{"n_layer": 15, "n_kv_head": 1, "activation": "swiglu", "norm": "rmsnorm", "norm_eps": 1e-05, "rope_fraction": 1.0, "attn_scale": 0.125, "init_std_qkv": 0.0192, "init_std_down": 0.0, "optimizer": "adam_atan2", "lr_mult_qkv": 0.5, "beta1": 0.9, "warmup_steps": 404, "decay_fraction": 0.468, "seq_len": 1024}
Each number is 128 + 24 x the weight over its row's rms, rounded and kept within 0 to 255. Layers, rows and columns count from 0. Numbers have three digits each. The size before them is the row's rms in percent of the matrix's.

# layer 2 MLP up, 1024x448, rms 0.0439, rows 838-879, columns 224-335
134:081122144158096149141136091129092133119131157105152120120128138144129117085187106122130123143121170141096108101143173133111133136133140120156091126106117142104155156101175160140126148127110102108094135203177126160184113097105127116138125156112119148153133131134109118086138120142114116132150103140160125129137120128112117113116165158145
073:115135127112134134147131160101128093175124131146129125165127162127087126101136140102119151123163134128145153128129103198141118123123125159118138114150103096101128122132123152127178126127112085180103108130157119113099116109088138162126113102135133105169119132105132102147107188161172094143134130121130140144118117114120119096097108122095
039:135099126139119169130169117165164122120091068143136123126132113131091154127146153153106133074130124137085153137161139140132153157116135126123086098147137122125108133137157150133110138079140112141174161109110089168149189146088154126142133156105133183144172115093137099113111080112135162137143115151151120117123156115111110116151122114148
105:088119131144112088103133126169157146110143141082172147120131152112116123128125143116154118134163129153117126106154140125138143159147136138103132123124112153107122129088117118125127135105115126099146213133159167116156149135088115099123135122113131114121139092139121164117141116162096130138149119133110135136147122155140127120124155140123
040:123142098134134141101121124153162139099120165136147113123141080144135098125159143130119123097149131151138117134086103124132139152169128125165111134134118163125175104105142085100111133147114137084125112140105098131127107082167112147143082147144157098133159124122125144173076124123121161151129144136141120119116157146140139165084131144129
144:129079113126129123163137085113147121095088133146134176144139161138163131130154120165088126093127132111125115122174135159104142142085128099134111173063120156107167170109168107133120124117124141139139134162188118166130107140087168167136148159161099124092107095105163129149112107118130131134093131119090105128174119129150115160127189105122
039:162131120117114128159137131143104139123109181098107120141129127139133117112143124087188100115138132086136134109103095120106110145128157126109123142136113109149098070152162146096148135080134118125122111111141121142131156144134133135122130090141118132165091107101076128115109122120142154122131126081129108129119152130153109080084133078146
115:106102164151117086100092170129093195138101165104087127142148163124083127162126114116149111126123122166129167139154130115108113135124128117113115113131122195127166167115123107106091109144100121119106054105125152146114181160121156152131141124131152156124116126150140145146146143129127151191141165110140118122134091137079187145097125130144
035:134107133119141100128106115164121109110098116109147113119120120127140108129117124138133120137119114160141119123099130119162139100123120124069117092139116113127161098182069134123112097123154190134112141113130159149123109070150104130136135123132097077142110120093138142126115127121090183112142090125191145119151147124104127160131126110133
109:152123103107121121127106142112112127102132108104111132125121124133138164144121112135135185152160136149167133132152099128153100124112102150104141090127157146149138137133087193118157145103143108123129153139156083118130142104175179138126143143146124147152130098098139118131162080134126185125111128140117167113128132166103142130109114150138
129:111104126130110096117118149141141145164149122123138135108116104181155159165110125176121140131106120108150152117143161131174133185168138123152175103136163126148115144143164132124149113130108086124130126128136175128125142150088171105127108168113113141135071142167122117103135125129151108135102131104155152082118144129146172150128125114153
144:134086101080120137182110126162112123141112091153110133163140105131130101124152167117142188144082120098134151124074133144140094119129169074130147123101092156134115125122159151143162124095104137129110134122140144129124088102124124122098128125105126122125133091142136093138154146132148134123154136137141089124125110147152151120115110121101
037:140130131128186162124137157120114154058103144136127098136156107118133073139147148131116120156089115120144155120152122107091134104108094126141112128129129156149116120133150128134149122113138145113082117139124097138109122161096141159105146141110050140101064144094161150117094108087123140127133077111135161147153128145080121144101129140152
042:117110134133110139104122097115118158169111156113140128141128104142146094116130121151123092115097093093139104108082093137139106141123163124123121105135138156178144121132141126079147139111131117137073147103152145138146157130137154144097107127120255072101077127153111112140113106100140134157128147176114158124116093154162087108139153201106
042:110150117134112137166121133116136138128129143152103132117149102128118132120138120122140170080164113071114081125134110148164098137166112098120126140108110139120156151135137087129099114125137159130151149147147137150115142150124131072123143205116056131168136087060130113110125121180154130146113139142130134121143114152124102111131129127083
033:157163101115119096147109119156104152149106094119149116133129119132109118129130140127157131141130150108126091117169104100140130111084107102202115158155101151148149114103108146138125115118117128110099111160133164130143159127176074169151097071151159127142087113110152126146149161122102107134117105138134156092108112116101121102116161158143
034:097118138101132159089169143088157116077135161146090163159115131105141142122155156121128138151136121092129126128130118105149145127126165134153105134138131151110116104091089162123113126119108121117188150102105124120100100128096113132148105083124109130086060141170135128114132109161161154130120150128149133136159151121147126107126133153122
104:098108125138095104151096129115120164114123133099152118105119141118134129104154111129109137075137107146099149098151151111159090112132144111129127130115083105104113150077137126123158126122119124119151134130160139140154143131136102110102118201124152153156151089144138151125116087159151128188121128089167100179144105122091143190091135138147
044:113111104120098137105118096155134147138100160120118167139129135135159163149132103115127167085096114155135131115139141173143130135116121089141117184109124135107124127113137115126151193084168153129172130112124167129161140158089111138121132171099082184089134137048142107147083087127135145107110122142157089114109115142108094127166119121127
034:092115109120124124141101140131121125202115095105113130111094110105139116101148106116128140126106141098104108152109164105156129131137159141128110146126147091125123138139104121127147136101120138156131093144155102090138178114078132157111116124114177107138171128160101111111129107122143099116135115172172133167118097116099108126110144116169
047:130156126150136121100112096120134174132136138127153156132106088145160125147138121147145118130123127164102117131139121077127145135130098157092118155139098128130107053123105109109143139150088109127115134117134120111130124139121087156153124091133146155107083136175155146103120115118119109132106111129163118156126137117131153138117119138108
124:108134110117112125084168129125105160116115178127118098141086052150132169148099106112166139107183117148105167146158127086110086152135110134116161154111146054123158140127120098150115135118080154139088135140105152139132135166185107109146106133115144157125136132159130142155160098110092134100125131136116171113115172163132163134094079129128
033:146066146151155096181106116118093130049134111138079137118158131131120161150074142168109162110101154106149128169116135134130129145117135119103143151133144159133091172114086103119188156111146120153100120106132131137144133117139113123119137042113113106063174105198164130131104142095128143127126128133105133134153136139138133134153156181115
039:147113117103092115127121117160146136134114139112108145123111168141133119123113119187107148158174089172130109108156158072160117107108163126136142136110143113111121096120126133146146143126158139111132136138155124121103141135154107149117088109133030099209109134164110124115131107141133116126147096148175117169125139096107107136109128165135
152:152118161101153142140120162121111097115143151107170131072119115131109125152142109103149110153110140102151136131143120112102090140139154113146103126119097106128132112130119166121139112139156131150114143104141169116109107141118106108098096166128150133144154135138181174103143132135143136128107108110167157137128110092096140144105137163116
041:157090094122154107098108149132154098134134132108113153115144118146099136108137121174142137134130120132132107145151166104098152109178150131105150101119125128104147179136058111115145140164117106154097145149107142160132111097120145146146115144145067146153087127127111133113107135228109111105136126090150134137132093129118111126129149131135
111:151102163143141119104123133125127127119129148122109127151161163069093175167194126147157076153141119081125139102139125117131099102156116117117127067117151197133116133127137155117129143137138130172118133110127122136131150151064102125097150153068136131113108116150130118123143121125140149139157144127093122144123143135143149135125112115143
170:099157105164083148142164103140124121085106137119142152157139101133156083084150111100086143113133157103112131079136151110155101139106151113120150136080099158091135152101155120144162140120148133142104134141149127130171119159125163149119118169120129125114100097136129123155118107137138109125111091106172136125109128114126131139113200131133
061:134151129121097148130098125118129093154133127123114120140150164090128165097122117079137107128128091143111107135129146079163135146171107146133134119133173111103132152137117112128141105123138133083131122128102119126117127115147102088158130174143149071152120125128096146120131164179097116133135151102132138162145157133139114089129136141123
171:132131142119146092126159130156110129137139139142094135133093132137131147173111164100146107162123095135118142164123126092098119130116108163130096137138139133153122137154141117086168189139087101144149148113119123119075151153128131143114183086187131148084126085122121112154058077154152145121134170096120115089118061110107132102133105130075
136:118135119163164117124098146145123113093139107136120096170099166129145102085107095152098106113187138116113118110172146105182129137124103115123153105109140109151129118160119091110137136132190126107120111132108120102119090162106141138121130146148124147135097136143134115116139097138115113144099093128151132092118140144164125146131138114168
066:118117152152151143064148107138116121132136128094127139092141115104152125137148136146137114086103129141141105082151158144128124127149129119154139113136119148113142113131162173143189130119114154080097134120100137095139133132074094104108124144117114158164102113128143114136206100086147108109142156117111129103144147120126123136123109155093
136:101099123130100125114107145109089114105095118136124135141113131108136143124091141147146085141145098128162145144141123112143128149145095138120198102138144171181066064101129125164154138191108142139147072139121125128157109125149136145119159112080127115099140145151118117084143151164112116132102149124125096139169123139123137131128143137126
072:080142124116135122136139146169109094091153148088124154132137157129150151154130123110084155122090118095102105116152176087134085126110132123137149134132071092110125130103125115138145127150106114136120137126116158108104127114110145126111117133114046143147139136118116106092130120135113130167105134121159120145120116123147132137119184129118
117:116143117141171164099128123139133074145131098119151120058122124169134148113171127150104108158156150133117136099067124152111134133138137103132123141131157083123150119169057119110106133179162118141157147107095106110138071126113126113147151149129111128152146135100149143147130132137069097084121122134127149121142164129100144140162134160165
122:144135165099133116172122122130096088139146169131149090119104118116106124142142137186130132101120171091146141105152125139113123093141142090125175124118081118095100140130130131127104089150152139120206117127141083117128095146125133117099088117099119119186137110129134151132142094128152132077109133103119126121136220140160096137134132119131
032:142102114124145135238114128153153149132126144132135129163153119160190122091127167127085111102175132163116160141101159122155158112080099150105164115158109141164131177149173146133136110082102124119138092092146085132119100145165110130134131099110096106107142123095112136124105126107102098127158133141140136117109119143141120141108136093153
031:159108108130145112125137123153153132114149100143122131185162118143159131115108122148115101142123142077100133154093123108127155138116116151172126083169111130145147124133116138089141115124115112144155114141138117175143117150178120100130129074159103112145082116063131116141160161086118151127107142131119101147132133101165132152146136120098
040:125087148143141123097180146121103111129157145102110105156106114093114091149138153135136111136098084096121163125114166122156118129154144110092127130144131082123142154094121158169121120116105162142138157158144201148121129088046106109109107169126109143144102153082149134115155050110097117112121124115164131159140072115145121144134131147144
163:107101116171149156099107122091133105109107129126090101139087118126180141157128108114111146179096152100102184127134110139149146081115115163147168144145168124181107129161125123111141172130076133162115124130133123111127120156144116153121157126091139117087173148147144126099120138105114152111110109136095150136136091114137151133062155144158
152:135150140105113109147045143155138128172123121156108147119124084092101150128133135107150128105119131125101172151090109120113114133154137090125168155120129114103081130175101101107093119120107104127118108094105069119085173129125125083114091099117139160144096134137162140148114147128116135113157149097088121122127138125136098087137070155145
133:171117113141110150112133127108131107109130058108139104090144113104156100096135159151099109134121150126108095170106161125143115094107106093142121133123107154152133157104123116134101141149144123149089129118150134126125079162128115158133153114133131137126117127113135161104130113137156103131090154148124110122130153099125121136152131097134
# layer 2 MLP down (transposed), 1024x448, rms 0.0431, rows 838-879, columns 224-335
135:097146167153094139110150099115114131131075161154083166171161099096147112115120092109135119155121106095110171132141120152137097129139148149122132089115132128120098129161146116101115142165154143133123109146171167145123139121116133151113182131148112108113135104143134141156140140077180120124175069124103094132160120102121159159128170093075
072:121097115172099108148111138108094055106137137147113143140127148165174159122090114125146141170099140116158117153147106144138120123122115160102167131101124123147129131107141153134138170122155076108136128153147100128107093083133151074147146112131121131106103096164109089109119102108117092123121148164130127141129134150108083141131176187167
036:127136153110107193127166132135148164104127118133129141140118091156115148135141153161120138074113120122103109114173087144087164156147142139165082121116134053101090168126144133120126133101156125136172105150130104144165135154114152121129115145091153111134074117102120091136150108106111118146166131096203158121108166134110135117134140119166
107:120164118130134127132144123078152105093144146104107162135155099133144093108136114156134112173139136157137156104140149145100102137143082125132086146122154150138144108089128151116138135116144139137133120120141177098114149124136155131149118147131157110142093120121128109099126109128128134114098171147148073184102121152140139060134149144112
038:129159132173149109136186120111132200103126101155125135118089160169113151098134088166137162143130153141133138096089089146134168140160132174159148137122108121082153137111148135127135138157116130106138111123151166155152116110125136123119160154126130173153136139142124149139107140119134131143110139141108168179141102099153128161168120106155
134:145114113131118107150149098114141115153086147127122107147130181122125145125109139144118090131093141112119093152150115151137156130137119154108112136108081132104177124131145091132126080131121131137112108161147109136119145095118137157131139143137112090107117122097113118152152122102136141159120168113074113150128113149145084121122136116146
036:125115173133144057146140118096128115146160161089076125162140109162104127112174120131093131149093130148081124094123116133182082134147116130149140153170093151111110134119133115137138103105115083114111132086133135134156125095152143113178074134059076144135140185145124144129130099126149123133141113138134128131170146123148127111116112115107
113:151095159120129062129125137127095140158093143145101136129175145141092127140167105108194105114142103150132144161105132120149115099108107125169127114162110145107135144137138152116085143120149128110129084145104122172170173112149116126121134131113129134132129171131124117132149117117078153112089132143132144110122089125166112155149080135168
032:048150163126136145125128116078136125134120125112112124129137119128158090140091143154125131105140112206142128111090137137115109149157151122121127113152135127112134138120138113125100146129116154166126085117125068121122149168090083123131136164129125099092127138144166147079157157128162172195144123093124145114107164139137104145140099138146
114:130100138084123176169101160138151125117158114095141139102105120161116157134128119132159126128149116144176161134192113117138131132101108152141126122147122152173151101110139150161120114107110118133156126146160090107131129132163142127145164112164130158120095159118138128118128117101134154127103119139123132139144113141134156137104103112125
130:104127123140110102100112130121133162139148131129151140092105125139125149156116086178094130124127129120141154127134150105166125151164144134145174114166165111127128148137151154131143096127103110107126124121147178148118132151130144112105108165148115145139125125128137145141121107158135123138102106117152150056115127106124181163096125144155
136:137093121136107200152092147140125112147097061143132101137107118129133095137146165123118177174167144111142148123117099124073121144147125082125116128094130141133142149166169121117123115083134134180093089115125130112117127113130137091115073115095255132116133130129142112124147123134104139142127137142104084137146134146124100126117123171168
034:137142104133157143149156121126143128116131103101122136168113129109105115153115117121133122159140122094147171119111115109090168111176156143144080134135127157126130073157116132096102097152139134140095140162140117138111128097063126110119146116113134076160106161118121121151145149110090183179087106098116153139167108132133136148072150116152
040:106111157134141147098086117095130147102180128147153152138149072081121072114112103083131115105128141153140128108123102166113107159096121116109113059184151129142131102141140120090148149146089120102083143097126141115165108127172134134142085145116153128182097162151107113125117146156107211117099117190116163119140126134120110136130134094073
039:114123117089173179150117114090107135159114122107139099128124123071109082079121118122142101119124142130145143130109121150158114145115124145120106141130147100168121088162169113080108086123126114157143114139116076116092123145128125081129084139095103145120140102145141171118097113142120104168110165132146120121160130116112180099139161101134
032:140119135100131081097169127140076131121144146124117095128130109136164136153085125128125155126099113130158127132135122088128094132110139159111148145154102151176140154166102168128153129107167082100132135122120156109076110110146148135107157115154124107151096133141124144104180146109170129138138108131133127132141118130130095112117146145110
032:114172136145144145112092065127092171139129165118127122106096133148138085109137081149175159117121114086099135144169169102128147155137177105140126138116087159141107096151139149104128108123101109094118103173141156152122137156088137159078156134125139148131136094153158140158088117159094161141086126127118119144128145112117073125118144085100
110:091122131101141135135104145136127103151167136089101048106148109121135144132141130160157139149138118122140104156136148090117102115148124168112117114079135113152135107150111102129173168143104114085131127156112140131099117152093117128136102112133138118130185114139116133159186120122119164135128107113113098109086081139132145125119149160071
046:143141131151137132097117117104151144178105128122124105139103141108154162092164103141132128093131093176056148125100121138139109151136127136126126134170104104080180138129129103112110172097184107125105140127134141171105172162113108095122102146103117130106119166178152132161091135138129133137118131183153109127171118094122092159125129108134
033:150144132143156155076144143127136158159135122142108151134151111143109101127110123148115129088151138118100141142144172088108116140129142120139117157154117108112148153126097107115120079154104121152116132131153085132129120098117113132118108144153145131108136154152177121125117101137132112095177129123141116096102173092149120132151131121152
048:161139159121132090125114122150120115106130144115173090156149163159137129134108089131136114123109108112149111156135155122160108109131169131134122128114107136110118127163124090134157124115103084112125144114114143120142112118131123124063167115123094103094103114137139147136117069117114119111146177129161152136142133171153143156168118073129
124:118150115097113134104157132141140148099124158153091102146094055130148165129067131121158146144173117117119182140138142085119085124144101122138164147114165100132103147147130086148146116111072138142111131137091160132103145156200113085147150099134111157135136113143134153153149095131094115111129138116151154116101144147142135117085095113112
029:139128119139144113143164095132103148104170133125159163094131108135134130158133064159090151133153133152169160144139109112115126137146133106102116150138138111153136105122143133144167110143112141156125146136104126152122121089139140117143158139109087086172128150104182150133157159147106148111127127100156157160130142126142151111116118125093
038:128148206137129117154143109129082175145110111084116146112131104099142106133153108134080116128105101157117153115112101110150145173133078124131143104116110130130085158088151123123121116136168151143177127092122149170141106077140137137117072154119123136119147159108112147108094129090126122129183124093137133146125108144124144173145103121178
144:091095137127130170133124121119121137149141180106134131101137138090119115094145107128074079132146103127108123098151149104148121161168177116077142136106125113095113125096117139154145120106107160139119099146171135136168137127087088110067069133129149143118124137091125126133141118160135151123118094113144155123192117156121101114146150134095
035:148104192111128147128108090168161114101139134175118156131154146167063153156142179144115113107101116136143145108157139134132138125107125116126111158111164121079110132115160114140134123113117140091113129120111086118170107104119134097134128134142120091105116141158075125112110125160177153104174130129110177117086113184143122131100141159099
119:184093180127123107115103152117122133120120144126126147144133166080080170157171150150176103123124114134170142119160123120130112120157128169107115072125131143131115117100161164123133140126122105132134150148093089129131154113086087143139124120068103087123123133140128103054156137098141147132165145115094119140197121124150149145136101130123
148:109125156100114143124116138161086122115159123113147179164166080133170129091101104124119147104134160142138151143143152112149120099159111129139083121115131131133141087138125127106144107130118187134135115123109096125147139111120114131079129114107113109133134146110142109124093153120126128122105107143148151121138142153119103136144078122103
060:164099099127109143134164142111080117168146164077139117155132126107126127117139152098103107138136104080143122094108160128154148104146119132149175107102132148152123118119159150124152097118110106126106102186090142098131113164113102099136132160123124081125125117104113135072126131116129073142135139123119126101137180141096143129134127155124
157:129134152096104135123138129148090110107116162155092179113119142130123129136086172119180074121153116133144160136102137129120171128147132144135104104163151154175101130142140108111133185166102105102108116105141102093043160136076114098114146106154119148079132108120142096159111097116089126104144179082124130111110088100094114082152136167116
132:156131100121131124090108122137133143099162147120107102156094147103136102108131089076116131108201108109134107134179114129117162164141117120119180171155150127141125114154140067085127102121170139128169127130117121106132101120124159179144145095199136112127073128153132102132123137164145123142088127158149153095112100131109135152148118096127
067:105146122122116132121134124106103128111128100120151159154133143118130134106150105144114119142080129114091082091102154146117135148155153125136152096142189123095115083108113133172111149156157128180113111106161115132124105111096099131103089162158160113126083133097093094160133124131126110123162143131156110181160170139140113160147122104128
134:162130155139161134137154131152150177141135123127131121125129140142139109139161130128136166122110161123096113111112152156106132121106149121135034151110105107071178150109144147104137137057159110099096184140136125121103134135109103127140113130195146117132125098146118117159109106101135132137163098133138140118069133146140110119130101130111
075:122144149095145121116119148098115100122141136122133136087132127129131100099175128098101114126128138135189127127094148129134127117154167147114140144115124131110088108091104155119134135135136108092122129106131164149113104144122134131135109136105109116144160145119182113144128164168118107139110131107139159140106177130075112103098140141081
114:180139113118119076109183116118126110135132158113102117176151099142118136127128150108127098130110152167125112140153104103155152113099097099146110150171140166119123110120130105158137116084097144115078122115095164118083184123185136151131123102143162152126114167161089115123152081116146144119134134104132083132085095106120114108125110133132
125:102151146124135138146128155100092111130154166136149116131101100083119139125139119205141133098105141110158168094138120107109180162105149124127147127143081125120152149149123142117132128129131123132154138131151086136127138150111141110113124133117135136152120120137109134163086104140154133087153182122135153160133165161130119143111104132136
031:121139157116142108138142143137148107121127092140165132100121128108118134092089118107106145110124111141109120076113136177139115110124105083104125177155177094135145112121144125125138136108150131128160167143113126152124129143117169029094127128123116144118177122129116107138127137151107099144107122169132160101108113094145158144153102103088
030:160113087176122174127151111124089117113140088114124105147107156084136110114109120120101113076124142088127150108096129125100124132109140131140170084158126189111132118145151107135128129128146126117106155110183098130181150150119121094123099166137148129152122157108157151126154122132090150116138142102100116145096107092177105168154160158146
038:120139111134144118151109082105109130121121149095130139133148127154170139100116143142124101186139116158106115132177127138164099097100116081121101170148147143133143164114102119142131111118117101089115148127113159091121155102131152134101149186087122104120125115132120167133128105150109149109088123143142077160111126102118138079093117129127
173:084103118161152143095115130098135104136087127154092107127103120130149139148116117125132155168100139088117161146143114145132128091107125176131171141144168130167111127144136137119131178146087130155119121127115123108126103140129103150111142122094132118103141126156143113076124143115125156101103121142111151128130112106149153139067146079149
135:112134150102134139136084173116130121118126102130157155103137143133117127110104126101106137146127109080118139133129129096130123124150148147133138117148134140128136120150096138117095110150137148134092096044095158125112119156105090108097114128120132141134140107118129118099152100158109136133121127143138110191108120128092073123083133172145
133:126100092142111170125106131126115127120120080117155104124156094146115088126173123111096120116130126121144063150104173130134118114114132099116119089094097155136128150110123143132120122134101109134137144102126152184128086147126097150106130145137115102132148102143150137132115127142163138153070125135104143092137152109136127142147123078125
# layer 2 MLP gate, 1024x448, rms 0.0441, rows 839-879, columns 224-335
072:163134142146151123105147109109129180162104111143130124139095107095164133165105130154105134132146124177123113107144149120101103146164126109137112193131115150122137155137119118157113129149139134144154132112137116124094111136140132145166138166142143111151151151093130090092126105092149149105110160105135117124134127116078111132120096118112
037:091110150133114142115106101109125141134145154136156162135078164118148160107109130112102130125122132172153110123136144151116128124111116147091130155116112120076138160165125125160147150135142125115149131100141081153111142152060127134119108112167112101108129107068088140121134112144128110164109186156176117110133131153121169168128126112153
110:139157110102126138099135151126183122115080161139128164152152105069090105119138098159101133166111082075096148087140114108130070137121137196140116146145083137093143120065101115130142172094117138129161131089090156146141150137119112165121127117126127130089076115113102107177115089150141121111120140119153114113127136146136122063134127119129
043:123058086143151115127130083105136134143133130133154177122148111124117127107138163127109139129141152138129151132122143194107122093126091096099134122142130141138105131117088145109136129120168107100131131152144114116131079114113091165115133133135158078094127107122109146108151157152103140161135103149166113121129122133124117147153146153145
140:158104102112125132143154074097137157137099120151118134167129179104145133128126121137095074128104141086117079155141141172106155126113123118097117153108117131111158121142135122148130128103134136118122087122116124139114151127116140163119149129152111071086098114117099082169107133122152140157128135100064103138151123144142095121147158127099
037:150160138120143129129153119159097129130100120138111093128103116146092143139137139120100141101176098143144139123132115108150134111136163128129104068100142149096148137101183131146124114123115104136070109105084118129133153123117150107126149088123192102131153148075123111099090085163126120080189131139177106144115117149064093093111189130140
116:153102125125117139120140139178131110085134157130128140143125103134122099140165138127107089138128159099078089104167129106160065144126109096112159160090121175112114153137120077108151194128106139127124144122129144119134091176101114128089149156147097121157129077130123170132157084117136114142085137087164106135137144133135131135117146110118
035:130152159112119137113119107139174140097139133128110145159119106126118121144134127167111115165160133121155120131132131123131134146148113115119138107125100151124143120136153174163108116134160109143130124117141125098129132127068116081120117125157105039134131113095178114103161170128131138146130152106118140150143093150148125150125123189158
122:144142162134119135116177147163120120095117092148146119153101132110157144086152141129164130128125107097127099123164177135128107137131138109175141164122097145116097150107124123154116188135167137109144137133110131125144125169131112121092140079131144165144108111154101152125128117106167136144142146074097137119131134111119119148077133122135
131:109169126149113135157113106151127112082113127133130146117123125090110104117148136101091147122153114128094132131132122057124098116100176151109109161124113114103125127128124117140143148131167128137110128144162156147141119166136126154100088167132143126117127108113121163178095114128156145138110117125123147149143129138096147139101165148118
149:174110113170166129103123101092184142108117173139127128101130152092131129102144092106129091106128178105127152132118126160136143151114156162157129150159141132123128141091099148141150147146131156158162120084124146104126144124104213183177185161166123142109122100122139111158106146111151108103135187140100098085109099087123123108122127149112
037:115101167128121159133147141112145144148145181132106161105080125122128152107152149155123147166130141137154138115135161157101143135163136109139101123117075143117130157127207137110091130113132067102135110114158130141129170124086148149128115128136071179145077137161112116154141129173136098122132120131094121119126100140139117107131119107088
042:146111105121101141149119107101116117111126123139138148176099113097144120148123129137124108154091105209130105140106070139153137123150130067101142149127161098160149088110134141116126180115144102151146096138132143090120154139055099143104122200098182086143162138132116104115125136121157136119127154137074142131109104103102131097125146132104
042:128174140124144132135120140074103132112123138092128116119138183135117120095165128090098128178101121138123098112077108118142110139139114084146124112161094124141102148117131110137120115115148125139139135165095121110138099106156094101114118136122178090136132126135095163112098128116154136149130128122165090124146115122118133126125170091105
031:166146150119130138111176123164128147116125117165148154120134077137131135141089140122117139119111127135126181131118157036173098130143130062164116131123165122113091124118098110123152115093117137163150153147099101096145080118104137167127134094114097122169100115107124122158116138125174122177149114143114108096112111125116087152111082131148
035:114123169119128116132148113173111125172110178138116131155148109114141110110154148130138161121164130195116172177181091132118128126112129141135131078102145103149142089159124163113153139111087125103092143127128146168118158161114134132125144124128185118134106133130149131164163125132059141136162112132157149118116119131159116127135154072092
114:106160145151180151134083121145120091129162133127128062124154072120130166100110130155174165157189129082143062166132126100091086110142140137155111132112135132140137118134114118103136168141115119124156149133141153156121096176076101132158116131145147122131145132135126123152166137151129130128124122113120087108126069124123161116120142115092
051:118122127128141121120126131070178088119109145108124119132101112108128174101114136139096148123093127120138168181093149114128128136131133123114125144137112114117140108134167146108119134096128113162094148100140120145110139155117126041124097132122153168128055145128111100132116161148099096131135118180155133123140178083121103124153123138102
035:144138103144113144122126067126122177128156132103079090126144135126157126122082103121123102140127148187139099106094155134137126149145154090177110143112141132171128136111143124119150169140134106151098150138135134146151132156156140123138129118162113140178088124139134134072142122130139098157124111150067170093142091153098161144096144165074
046:110073135152123150118176162110071129189150139173110136112100085162149143150123136120088140106131159111138120122110107100067121142121101111142118084145136123104133105135155106132108117130152151171089106130161106089117110172120123143152106158153089064164111144122155092145121161121130111120116146177145140112108092139100150115139134118115
115:124109125133119134144131103137143121109106081108104138103123093112169118130145125160076109100114123108128085168137158164125127138137171087158137122125108148111118176120125153106102166118159117100137140149163151143176161174070106107085151125135101123128113089128149148106111114132165124138131155100162083122134115124122137174122158110113
034:098171098137087124152132172163124097136089083125129107140146160121161158120157120150151158095062134141102111131134115158139146125128116124153142133092113165096105176102121144139115138135135126124099106119153118152098124114099161111119138125122130195022143146124125113153097124119103114158132136105117122134116125117122112125146142153145
040:131130175108096134158175101087081142165111125130094092168106135110140093152098110154144173125175144117106143128122103166117130139147086153139165101144103077106116146102166133106135096135134125124104165134110114144086124115115116092120127104154218114162120123191111128081128142124136109096150119071141125126115079138124163147130155203138
147:168136167169143102140134137162161081104107135168094125105150108148111115159156125129130129132133175134107083131125135154099121106103107103183155190100140170130120158131143094150137138143170106125111165144150104131120092131131166170172160105133117142123118102147119129117114125088136144102110123118112093086099143145161122176144096109104
037:141166135117099184188131133142130161109130118152074139155124134084134104184145116107105106158147154159127142134164114168104138146125136138152103209128149130127080138101165137147142142116156114134099158092131123150133207134154144159146148150108198188061178103074109111129100134109126123132137106138125127115136138137137125099144114134088
118:091103121153114103116150113128113116122142138110125140135161121104132131114160110121137119137161120090090139091124140113127103162146143082128140088081139163143141123125129148116127133138160181186110123114154159173126117174105124119106098156116115155140121134132130115141118093135133109160123133177137183143122137165098157089126149120111
142:105128134096116125119133154172080138117147120120142164165163079141147155102084114139114147092138144157133149170130163111145124106154108134142100128101122133125145083131117123121148102138117190128138131124112110139140134096109124139094132103121131093141153137083137109139099137142113141106098111151143156108128143153110112120150078116105
062:133102130122129103075120130107163169107110096121133176126139124147164130149140103199140132098102115162135130160169143141116114131110103107137134111110131133093127149114177129166152163149133123118111126140139111130131124135127089128114139110163168146102131118112130077137126134107122151110148134121146112153129060134110174112110145166135
164:129130126144170131124160119110154151130099103152122102146118101123131148161146102129122151168120125100099114164148137109123065130093116132101112166100108123122134160142160113106165150139149105169154138131128163143105119151152157176155150118153111164113073101121146114176080106158166137145113138121121130124129109154098166147136113082093
135:125115082114107102119103110090155180096082095113119156124177114109170120177145096127145168099131095090106133130145156139143104122113135145125128133149108142087107134127145141119143139086117138132128170132146125101161123126114122176087114118127133127114135096159149090149098157148174161134111145124124102113124106107124108110119112162063
070:119150133125130101146133131105166118093121108100141159136121141099123103110158131149181087173103153142130110126123140110123125178123111096168207122123163177123070081105127142106163158158167114173138147121124142167113087112092160106102090197142126150144087131101128079168117120146137092093115134161143147151140144112127085159139117117121
140:147109157110133125113156162156108139152136094124151132111145086146115142120109120143149106102137115129113135137111155138103125127113100148115136121171140103138135143158113155112102148100135096118160110118109093122120158085113131097131137129131120135125125160120110113147134154139092151124144127168061141134075120105136089148120148114157
078:155125159180133136094144182103164132119124135116124093070114129127112117135150119137143125083131180147179099099119123143134097119135155101192114129110138097125094111088103126114138110141135111109098164137131166132149113153125158138138137148115134131156107110115129141106106112147136129110125091126142106112134169120071100132095102108097
120:139138136164121149133145120095130138189140122123163096118141099104143073104151101185151143103146116088108100153105153129102164170148124160136120161133159141112158143174105160089098113166159143130146108108099094153114102112039151143193117142131143101121128164089131093140143155097101090075166131173095147142109112091111090121169171124154
134:116127153162129146156129101134123135124097140123101101108104130180152105147146132111136109139144144092112117155160142121135072104142134097130136130125133152106107131103124128095115111151157181127187154119142156146131098133147146136106128111097116095107095101138158113144115131134122153132097097078159145106096140128123148133134166121129
034:154130101125122143088147113102125169132139134112152177096104173161135158139100123151150124116092126119123110136129113120089130147126115156103124166112118117089088118136108108107130112107121131123160134136130123101129083166139101125148127127137246179142113120225132149131118181115172144114121118128148121121134103148186138157110143138149
031:147100110144130144185107131144084102098123142143091139141120094143159140127139110144103145130154167091140122144139177088135133163117138105105108174139085091158124135126133114128133132132113161102126134143109148149119127095109083086117120201142083131107109146220122108155124139110106114168125137129153152137127098151128165118135173126058
042:109113138129120099098143093134108161115137128124106140135129137155156099157116145157133088161082113126109172138138120143123123138099120118148155156122063150111122156120111125110131134152125131099115124141151159112122115114052155140149108123156149192097178115093125124107135130125152155137125139150139115129126137177128115134133086122210
132:100110105166145129176146124129143089140114135117140138117110087148155159138142116126111091142125141144096116093181131086152078117107159115118159141090100151095105125110168097107149131134128162162113097113190161174149125165105152157124148109155127151149113104136140147126123118126160155125107124129139136130111128137147147122127156118104
146:121141142150137160152113143136132150172118175155094149149132100103138126110146081132139126102095171134103131177119125160089093139114181089137112165102116103120090129101144105081122135100138100113129137140139069147129139093118162131158147104120137176151108156151163103154107149135138147125163157104080139062130158107145115130159096118124
134:072163119155119119170097127144124121079135103097135135091132152147134137145169118102106129135148161169081132128141145119125116123161149094110151129089122102121109148081121088089135145119147146127117157122158159139152105174142099121131114181149101113133128095111143145156103132169127135154106115113182142156114116142161130141128185116110